config.yaml
num_hidden_layers: 14
hidden_size: 704
num_attention_heads: 11
num_key_value_heads: 1
head_dim: 64
intermediate_size: 2816
vocab_size: 8192
hidden_act: "gelu"
norm: "layernorm"
norm_place: "pre"
norm_eps: 1e-05
positions: "rope"
rope_theta: 10000.0
rope_fraction: 0.75
qk_norm: false
attn_scale: 0.125
bias: "none"
tie_word_embeddings: true
parallel_block: true
init: "orth"
init_std_qkv: 0.0168
init_std_o: 0.0
init_std_up: 0.0168
init_std_down: 0.0
optimizer: "muon_variant"
learning_rate: 0.000927
lr_mult_o: 1.5
lr_mult_up: 0.9
beta1: 0.9
lr_head: 0.00758
warmup_steps: 200
schedule: "wsd"
decay_fraction: 0.411
decay_shape: "sqrt"
final_lr_fraction: 0.0
batch_tokens: [65536, 131072, 196608]
max_seq_len: 1024
doc_mask: true
train_tokens: 1052000000
max_steps: 8284
dataset: "wikipedia_en"
Each number is 128 + 32 x the weight over its row's rms, rounded and kept within 0 to 255. Layers, rows and columns count from 0. The size above them is the row's rms in percent of the matrix's.

# layer 11 attention query, 704x704, rms 0.0332, rows 406-498, columns 128-159
size [ 98  94 102 101 100  97 105  99  94  94  88  88  94 102  91  93 101  93 102  99  95  99  97  96  97 101  98  99 111  96 102 106 107  91 103 101  97 104  98 101  97 107  72  73  71  66  74  71  71  70  66  80  76  84  88  83  88  88 100 102 107 103 104 101 102 106  73  75  70  71  73  69  72  72  75  76  71  86  84  90  88 103  99 103 100 112 104 100 104 110 104 102 101]
[[122 123 135 136 130 120  83 169 117 165 108 133  86 172 198 127 148 108 117 141  84 139 133 136 118 130 145 157 150  95 130 159]
 [135 119 195 125 152 152 169 101 101 195  70  81 143 136 129 156 159 126 179 121 171 158 137  77 144 118 195 164 169 131 109 135]
 [145 151 130 105 194 122 132 144 157 155 127 136 109  96 120 166 128 168 112 131 119 164 117  99 106 162 112 189 187 109 125  61]
 [160 130 163 136 172 170 127 171 121  89  57 199  99 171  98 102 120 147 135 155 188 143 162 131 148 109  66 128 155 109 219 114]
 [104 152 121 170 123  76  77 151 168 145 115 125 132 105 151 152 145 163 141 162  92 103  98 136 113 129 191 146  93 128 123 140]
 [110 143  85  89  81 155  66 140 110 192 185  98 143 188 121 176 122 105 161 131 131  75 168 143 128 141 161 110  71 116  81 148]
 [179 180 174 125 193 150 175  47 148 115 104  94 126 136 149 139 140 126 126  82  99 155 157 218 148 121  70 124 132 161 176 162]
 [ 60 125 142 143 147 124 107 163 108 181 138 128 124 161 158 172 140  93 158 160 151 109 156 169 142 107 165  65 143  85  85 129]
 [152 200  97  77  75 130 169  72 175  88 147 156 126 137 158 105 211 159 159 103 161 127 102 193  67 174  86 164 135 122 135 130]
 [128 131 155 165 207 147 154 150 206  97 123 145 150 141 134 147  65 149 124  73 124 138  86 169 120 161 123 141  81 150 150 126]
 [162 198 143  74 149 113 157 123 139  79 145 123 117  98 144 147 154  98 125  94 130  99  95 125  38 124  84 116 115 147 119 161]
 [139 119 126 126 146 117 155  92 112 238 140 159 141 221 119 143 109 205 138 122 128 108 153  99 129  83 167 163 132 160  70 103]
 [211 110 144 173 139 143 140 190 139  82  82 129 159 147 151  86 136  95 125 122 161 205 130  86 120 113  95 122 170 176 194 140]
 [119 140  93  97 163 188 138 106 138 112 126 132 160 132 157  60 131  81 117 177 142 108 104 147  73  94 113 165 185 119 123 136]
 [142 168 184  92 123 162 113  88 109 152  84 139 131 102 119 111 124 155 135 164 149 149 124 118 125  84  56 187  80  83 139 103]
 [105 115 144  54 150 122 102 102 125  94 143 112 142 113 103 167 155 114 148 150  31 119 219  57  98 107 111  83 151 134  79 165]
 [149 106 152 181 144 146 165 152 144 117 190 141 156 126 179 112 166 116 167 119 170 128 119 117 111  81  88  84 100 138 181 148]
 [182 152 114 164  36 171 112 144 126  99 169 123 106 109 113  92 144 110 159 161 103 129 104 128 143 116  96 176 123 115 145 153]
 [156 190 140 164 154  85 138 131  85  81 152 118 111 125 183 104 106 108  55 185 128 105 113  99  93 128 114 152 144 138 128 183]
 [144 203 142 129 153 142 194  85 196 107 182 132 156  88  80 137 113 149 146 145 145 128 108 171 128 127  90 112 160 148 123  83]
 [117 167  91 143 109  71  67 185 124 117 128  91 111 175 120  91 130 118 104 113 199 144 131 116  79 111  87 119 143 107 126 127]
 [154 115 135 130 104 145 147 129  90  74 152 133 119  96  78 120 162 182 179 153 119 172 142 151  57 152 148 116 137 122 116 140]
 [ 86 102 103 130  68 106  85 188 113  75 116 185 125 116 149 118 115 117 174 119 134 137  90 132 161 119 168 113 138 120 135 138]
 [141 103  65 168  70  51 113 132 102 134 111 126  71  78 127 130 147  74 134 140 141 140 126 106 104  97 113 113 104 140 160 105]
 [ 99 157 160 127  84 175 157  89 132 175 124 161 123 126 111 108  73 114 138  92 153 152 184 147 118  99  76 117 116 107 117 109]
 [103  91 180 165 104 132 138 198 126 105  88 109  71 110 125 114 120 101 130 107 166  92 126 134 105 124 123  94 140 155 144 121]
 [157 101 143 110 106 128 121 134  83 141 117 143 138 154 118 148 144 112 114 149 123  97 150  86  94 124  87 192 122 163 150 116]
 [100 130 138 125 104 179 126 110 134 113 157  74 103 110 151  77 197 161 105 156 109  71 127 122  76 152 143 186 115 138 136 133]
 [106 125 166 108 149  94 104 152 132  72 169 141 106 147 124  99 136 122 230 217 185 132 149 101 155 179 128 156 120 150 119 152]
 [160 128 162 168 161 122 131 153 148 115 113 103 163 128 134  32 189 157 102 130 113 134 131 178 153 168 132 160  99 130 134 136]
 [185 106 133 186 171 194 153  61 145 113 103 103 108 111 148 171  96  91 141  86 121 136 161 176 169 133  71  86 112 115 119 140]
 [107 169  79 123 129 103 162 178  91  98  70 135 136 167 121  78 124  94 164 116 127 161  87 195 145 153 194 117 168 127  76 156]
 [ 90 102 183 110 172 141 116 144 160  86 168 101  91 125 181 144 109 155 128 132 164 145 148 146 129 141 145  81  37 157 130 106]
 [ 84 111 131 151 111 142 137 150 102 135 149 143 129 106  70  95 126 158  21  67  96 100  96 191 142 106 122  79  94 111 145 114]
 [112  62 125 120  95 194 107  53 106 163 138 123  95 101 177 111 181  83 149 119 119  68 133 172 105  93 110  65  98 149  84 179]
 [142 168 113 154 133 173 142 117 153  83 105 208  73 158 153 117 174 140  72  71 134 191 140 117  99 160 169 134 175 111 129 137]
 [117 146 124 156 203 150 150  96 118 171 141 119  81 189 179  94 136 199 128 153 134 151 115 127 115 115 109  73 146 128 128 135]
 [107 159  52 128 120 148  88 152 153 154 109  84 131 180 154  98 126 137 107 162 151 133  67 163 132 111 176 123 147  89 157 133]
 [ 93 138 113 104  76  60 155  87  75 159  90 176 104 129 135 155 110 170  78  94 145  90  90 136  93 122 110 102 127  69  87 124]
 [196 187 155 128 141 180 160 122 137 118 154 209 121 175 100  63 142 166 149 149 149 122 143 103 131 109 157 137 135 153 142  90]
 [115 166 110  56  96  68 163 177  64 172  95  61 159 108 113  96 153 134 133 171 144 141 169 108  85 121 174  98 161 115 142 111]
 [ 61 152 115  77 180 140 130 120  94 125 216  88  71  91 176 132 112  75 115 117 133 119 127 103 158 114 116 139  98 124 183 149]
 [145 116 122 104 174 131 145 129 115 125 151 123 155 130 147 141 181 153 129 110 128  97 105  84  90 157  79  78 100  98 133 140]
 [159 111 151 153 157 126  35  99 188 145  96 123 138 104 115 151 118 141 127 140 139  88 156 116 144 126  97 158 103 146 117  69]
 [135 164 105 129 163 113 182 122  96 134  75 162 114 171 113 155 113 130 155 131 135 140  87 144 179 151 107 140 159 143 156 165]
 [115 103  80 100 106 128 106 180 150 175  58 126 169 179 153 124 109  94 179 132 158 158 186 110 164 136 123  97 137  93 164 148]
 [120  51 110 116 166  76 132 114 156 117  97 101  73 166  96 117 131 134  76 137 112  97 108 104 156 137 164 109  71 193  94 149]
 [125 120 154 127 164 152 148 159 113 157 107 131 179  86 118 140 125 132 171 149  83 112 109 105 128 137  97  81 101  98 154 148]
 [158  98  73 112  90 102 133 111 109 192  89  98  96 133 139 126 142 147 115 212 102 176  88 115 206  83 112  81 180 159  95 123]
 [155 109 112 171  61  88 153 155 105 113 152 131 154 186 136 110 162 167 111 142  99  44 141 143 130 149 115 137 144 140 126 103]
 [ 96  77 136 151 123 144  87 100 107 126 135 140 142 103 144  76 124 158 138  73 174 122 172  85 167 154 182  92 108 104 104 156]
 [122 139 133  93 195 172 143 118 163 108 121 176 149 134 114 143 127 171  90 118 104  77 143 114 188 126 135  55  94 142 158  62]
 [102 128 124  80 113 114 121 153 101 109 106 175 138 189 108 107 144 113 156 146 127 150  35 128 153 120 159 162  94 144 124  92]
 [ 93 104  99 144 147 147 108 127 126 122 112 101 110 127  76  99  92 128  99 142  83 115 137  92 149 141 133 161  95 152 140 104]
 [ 87 159 128 121 102 148 114 124 136 135 109  84 148 104 109 180 157 123 131 111 126 103 198 175 133 147 118 131 159 110 142 167]
 [125 117 115 163 144 128  54 119 154 159 175 136 109 153 153 162 123 121 145 130 132 156 173 107 157 104 130 154 216 107 154  69]
 [122  91 142  88 102 139 104  84 143 114 148 119 113  74 149 117 128 145 141 107 114 167 135 155 183 128 140 124 111  93 138  93]
 [125 172  65 163 141  83 101 133  92 142 160 141 126 135 153 123  88  95 125  90 159  83 154 149 140 157 130 153 107 148 133 183]
 [115 116 116  79 148 141 123  87 191 120 130  81 110 147 124 142 190 122 135 121 129 124 134  88 117 113 100 112 165 124 120 178]
 [141 121 100 126  98 141 132 117 126 155  87 126 105 120 120 147 112  94 139  74 132 123 114 210 130 146 160 160 164 104 163  50]
 [118 103 174 108 149 111  85  95 137 158 123  91  92 109  76 149  88 113  97  89  97 121 101 173 135 121 139 137  98  98 122 157]
 [104 130 127  95 119 101 138  88 121 100 109 117 140 210 106 145 149 127  98  72 185 102 113 136 160 155 161 173 136 135 119 108]
 [124 142 171 103  92 133 132 145 120 153 105 145  56 114 159 122 159 151 142 169  42 139 136 147 136 115 138 117 131 148 171 178]
 [121 125 132 155 153 154 140  83 157 120  86  74 144 156  76 170 126  84 164 159 104 112 157 159  96 110 181 107 140 133 153 181]
 [109 132 142 158 143 106  46 234  66 138 136 126 136 141 157 151 135  96 130 184 144 151 153 170  95 168 129 122 118 144 150 111]
 [125 110 116 106 155  98 124  94 168 171 115 131 142 157 104 163 139 167  71 139 166 179 140 113 141 150 145 102 153 132 103 161]
 [174 147 107 131 163  96 118  77 110  88 142 198 123 114  91 189 127 116 157 151 136 137 172 143 147  99  91 116 172 107  79 100]
 [117  76 157 125 161 170 183 127 127 153  55 118 105 103 171  74 140 166 172 133 153  75 121 126 101  49 118 151 102 112 118  79]
 [135 116 195 200 107  89  94 152 112 142 131 110 160 138 123 134 127 137  82 179  84 156 138 139 109 113  90 162  58  99 118 133]
 [ 70 111 113 144 173 116 148  94 127 124  97 146 158 165 120 107 163 140 106  89 160  87 110 100 148 131 189 150 108 170  54 158]
 [ 71 120 166 133 116 139  87 148 153 123 179 145 113 168  66  75 158 133 133  74 140 116 154 114 143 228 151 167  55 174 162 143]
 [131 101  80 104 121 149 106 174  98  51  67 124 155 141 122 172 120 110 162 133 152 101  82 136 131  80 131 136 116 123 133 121]
 [191 122 182  93 123 126 174 128 143  99 208 139  86 107 121 127  80 168 155 137 123 123 105  80  71 144 121 119  99 190 139 124]
 [ 93 122 132 153  83 127 169 131 130 124 122 137 135  59 131 166 126 105 145 100 144  64 157 173  97 109  62 160 120 189 156 164]
 [155  59 101 129  43 161 143 152 119 143  87 117 195 141  86  79 125 190 135 143 112 128 106 127 144 114 132 106 107 183 119  94]
 [142 104  71 110 107 138 124 127  61  92 135  61  92 155  70 110 142 154 167 126 167 113 120 117  94 140 166 147 151 158 115 158]
 [148 130  96 136 114 114 126 198 115 112 148 154  92 176 195 113 104 128 140 146  96 108 108 157 122  65  45  88 143 135 139 143]
 [102 138 109 120 147 142 140  57 112  60 171 138 136  75 115 176 179 171 128  82 148 151 146 150 107 143 138 115  96 111 125 139]
 [ 89 168 190 142 139 106 153 195 128 129 107  94 157 144 139 161 100  93 163 165 173  53 146 135 133  88  21  74 141 174 104 103]
 [114  85 114 101 150 108 124  87 164 122 100 164 104 109 134 163 134 157  91 133 104 184 134 125 113 203 175 115 133 117 160 186]
 [139 159 161 120 128 132 102 140 161 143 141 117  80 153 112 112 159 150 147 119 134 118 106 192 138 117  94 104 128 108 109 156]
 [160 148  99 139  92  95 148 169 117 112 184 146 139 133 136  73 117  85 127  97 119 136  78  88 135  80 118 126 146 121  98  83]
 [134 136 144 144 117  85 118 148 103  47 151 146  96  88 142 142 114 137 127 174 118 156  94 130 154 143  82 122 142 152  66 149]
 [162 163 122 120 133 176 196 128 137  99 187 106 136 133 134 114 166  92 114  70 147 121 114 123  86 163 144  82 112 201 138 132]
 [ 87 167 157 124 149  95  93 251 141  92 159 101  79 157 114  90 133 134  94 121 172  92 116 155 167 148  64 100 107 146 161 134]
 [196  54  62 130 124 155 124 126  53 137  60 126  70  72 106 118 120  98 104 174 133 117 211 126  85 178 170 100  60 129  93 142]
 [133 113  88  92 102 114 123  85 208  95 103  80 108 118 109 157 135 171 110 113 142 156 102 159 211 119 145 136 106  93  98 153]
 [165 148  96 178 128  74 123 100 138 136 123 168 159 117 139 155 115  82 126 116 106 140 123 135  91  91 175 104 114 139 167  93]
 [ 61 168 167 112 141  98 166 103 157 115 101  34 144 128 126 124  88  81 153  60 124 112 144 114 160 112 127 113 123 133 112 121]
 [164 124 165  70 148 128 146 105 114  76  70 101 169 116 101  67 127 114 132 119 154 101 230 155 104 138 144 101 141 155 111 135]
 [173 102 143 126 134 101 183 170  91  92 159  95 129 159  71 121 158 163 140 105 150 118  87 166  81 133 133 133 161 103 122 159]
 [169 132 135  31 119 215 124 112 133 216 103 145  91  69 152  82 132 143 130 115  94 156 164 117 102 122 151 106 165 125 108 110]
 [112 104 185 166  59  97 147 149 176 113 128 148 122 169 156  66 139 111 175 117  92 172 126 120 156 139 108 116 136 145 169  91]]